config.yaml
num_hidden_layers: 9
hidden_size: 96
num_attention_heads: 3
num_key_value_heads: 1
head_dim: 32
intermediate_size: 256
vocab_size: 8192
hidden_act: "swiglu"
norm: "rmsnorm"
norm_place: "pre"
norm_eps: 1e-05
positions: "rope"
rope_theta: 10000.0
rope_fraction: 0.75
qk_norm: false
attn_scale: 0.177
bias: "qkv"
tie_word_embeddings: true
parallel_block: false
init: "trunc"
init_std_qkv: 0.0438
init_std_o: 0.0
init_std_up: 0.0438
init_std_down: 0.0
optimizer: "muon"
learning_rate: 0.00516
lr_mult_o: 3.0
beta1: 0.95
lr_head: 0.0101
warmup_steps: 200
schedule: "wsd"
decay_fraction: 0.385
decay_shape: "pow"
final_lr_fraction: 0.0
batch_tokens: 32768
max_seq_len: 256
doc_mask: true
z_loss: 1e-05
train_tokens: 118600000
max_steps: 3620
dataset: "wikipedia_en"
Each number is 500 + 25 x the weight over the matrix's rms, rounded and kept within 0 to 999. Layers, rows and columns count from 0. Numbers have three digits each.

# layer 2 MLP down (transposed), 256x96, rms 0.207, rows 129-138, columns 0-95
525536465520526460491472472534521479503499495542467489481492455493501484530548506532495448481474492552496464511508519525486483491485493527474479541502464477462508511510495535461472480512493485522499511529499512472526540514510513515503508500460496521515511509500490472526498507502479509558
508498468457500492481521503474499511454514551522476529500532503514462490532497485545521488474507487480491460512489468510484513450543513487472489513526542494486475501531542534514530509538506508489482482531478456488499478495464480467528530513488478509502530493521509489489526515485540531496
482518535454511498533475529538519487522461420555519508547482524529494550468507519490478542479470478502480506490529509449506469492495483533477510463478486561538446500503521484499456542468491514511515509511473486471506494491449511488510499450529498495489470481504485486465509494520532517482
488493559539465456519494489495530459528484472488503478511473495506467465452450537502529485523531435527508509484519515521516474532476486546541455542505508503498476518497513501498504494449513463518479496496524492460554468545493523534481499546534496484477516506544462497470488501495513506483
526502463473487479497529480494518474503439503506506564518461494519505488528512456522502515471529496442464471514482511496501491510477514497488521525478489507509497489506498489513505508497480507481462512516495493506490546479472523536527507519553542472499550516494540472468425461501513512506
504488498502462549531485525494479442505473415479517467567516514511510545516489528491515517494506501558496494519492522511486532502481475581508522467542491513497494491519491490475497572535497472496473525510533500477489503477535490467533510529507483473531519529489469482494523516459498496522
523522464490508513500486549504530463529435511526498483486505519504467494498501536474507443486515512483499526524511498481471459539502510490527515469470459511476500457507551531443478511498469504506505517468498488510531507472511492501497488523471495505545451475480452531526476508512481505532
504534491502490515509505499537499482541435538493498479439478507485498493484493490441527469514484461477468527475456525460482472508502479511503530507515472496518500502508472528497498449499497503515507516488459503483493503491507565517486560538459508478479507433491533489517448478462527469512
501488494495514485484514488496509510511500463515483485504517499490490515492510500502517522489514493522492496501500476500495514475519478525505509518494525506496513510511489507533531484502498508475492501513480530515500513492477509480488511509487522500478508488495495512497499486492471494476
501513468514493491513530498514462482481489500490507506497517456521503480459473548477506504541458509487495473502474462481471475515478467497531526492495475516486480504523521515488469511486468482472509534528476498490537478522492484501519535512514491532509537543501528505502468502513508499524
# layer 2 MLP gate, 256x96, rms 0.215, rows 130-139, columns 0-95
499468505474522466495488554504508464483481501542511484501485517542502490504483483461475481477453481494516472496438487485483488517460509494537525480532516504511509545489484471475469498538516503487537490468513495486491549591514494538480475505489480502508520518481530524507511502505493484477
519509514472548477482476484520510496507443571481486517503508501489512472480471445515494522512504488482530509550519499541490483500534474461493524449543516483496499490519472530457507511488501545541429512509478453512490492489462487495492482488484524507547481490505504492464463474477502521541
498509482489498530475493508544500476466549470522535525471495476505490484488447514469539489514542535491497513463484501468480520474488469479495457533474526518532514464462504509469485495539489484498501532483537501485453530479563509505492509481522512481479452484496520484466449507539486486554
487495465505455485496521484486484518511539518517514477463524524503523497533536493501495497547446487508484517513484438504527517477501499455522522552498502488482447483484469482498510547503498484456427509497506517512518536520478526512518509481476476518555507508504457478474479478510462521509
464555459522514457483491510536467525504482518509475513481486551533516533496447466504525500526502529510488510525554489536494550514531466521502502525466494502490501483553470491494518505526476495543506545496530520528480532471498506516480476490472473515493485462539463508500501502485543519498
525504456495517478464475503525514506516546492531505484489493490508520484496470502492491473526529506466512516499495520466498494504509512520527522493518470494504501503528496518491513482490472485505499486502506487474484504470488487540468489493508453538517464532473488516534497511494497497477
505511573530533514497487468484549542505459504498515540511513512475519505469503488499517531530486491513533560492478455494511492417482506518514508498441469476489470462524495498491495527451453517496510527532477477537526500516467480486499491517450536518510531464456489496515510460506486492468
508508488487510513493489478505503495503474492499490507519518498504501501510517514517487497510485486494513490498490509503504498502509498512500506513530482470507498504501510506489506512480496488499513496478460537499503488491491500480504505512515485493496486476506495489537498494500509518471
466495525503488511468542489525488498479496503461535481519518498481467526493511504484507491525490527492499475487487479515458519531503489505474491486506481482492484500488514493488487532512468495510511511499492492532522509460511498493514468484543486524535508518497509448473480477531529464563
504515533474516489474522489488508541499481479527513526513480530501473521554509490502481506476507511480519517511562471480487480518520494554539509444479523531530518507510471488510480516534479477461504486529477519502475480471519518537479472478509495520515513505486502471476439482526523506527
# layer 2 MLP up, 256x96, rms 0.222, rows 130-138, columns 0-95
490498534479490445491513530514486521551486454492526499494493490513489466518480477533496512504460492495486545474497470470529504503511520492506494472517555534533539501493476477497466516552505516476512515459485502453518508555473530494497468484460498476494465515486486506509498493549480494537
510527485546499507481479493508498486497522472504472472471510499428458500475438482514522510535526515483490476459516516496532488453472479496497487488509547507492510468478475526500487499511469451468527535521552514511485519518491527501435451499490485497500557529496530540528543502525495455463
511539490506445520472453535476471537529528475488521504507509470474529464487461464512498498475500560474523510472526530495517539471515529527546476521464451497463493489519452495504484483499490522511495505519532456531538497518441543472532531507440537528531481489523495482466549505450492510513
500497562492508527518513563484506489490505518517523497537500490517471508453502527500489477487584506516521481450508521480535495528528496473530470480520500486476539503487525514472459507472503516513528465546508481483507497525493508480522515536553509524480474515533525477534531521538493491460
508486487492490552500505451493456486485469484497511496471583531529518479476478466509514522562517515506520517516503493472431486518458501534522499550467502471475537521515522493453519538516481485491505492519493471533511480543511539501514533495502502504500495483539482464495487502499541480460
495489537510496519545509538469476523482463526468466499499513493471477511519487490518513527460502502520488463471489483535476506506473492512495481515493534486481478483446510510518459529503530539517483497497495517548480487520491549478522517491489556470454535506529500497471489488495523489498
496475499503435513491505465493492502509501484496490479502522472497496488515539528524505489511480481475504485499498524510488467510478475479459489515494479483528508551499503517521527454528532457526527466461483492451494526468535522494575489454509483446464508560508507502523492557495486495513
519515485476523506495484498510504509484485493495512529531504487517514513523488523516482502506485481487529487474483475506533500521484505513497519491532487483511520521504499506474498510496495504504495495489477525478514491501521510512512508504519506485508478475531501492516502490512501496503
521507516486499481518497500508531529527513529529476491508477502522487476505509548511485542498519481518493530495507488502510503470530502510503493516465518488469529495514521517463492495501531502499533488484509479476502519534474504512507531532486495468506472507536481532517496502474484518490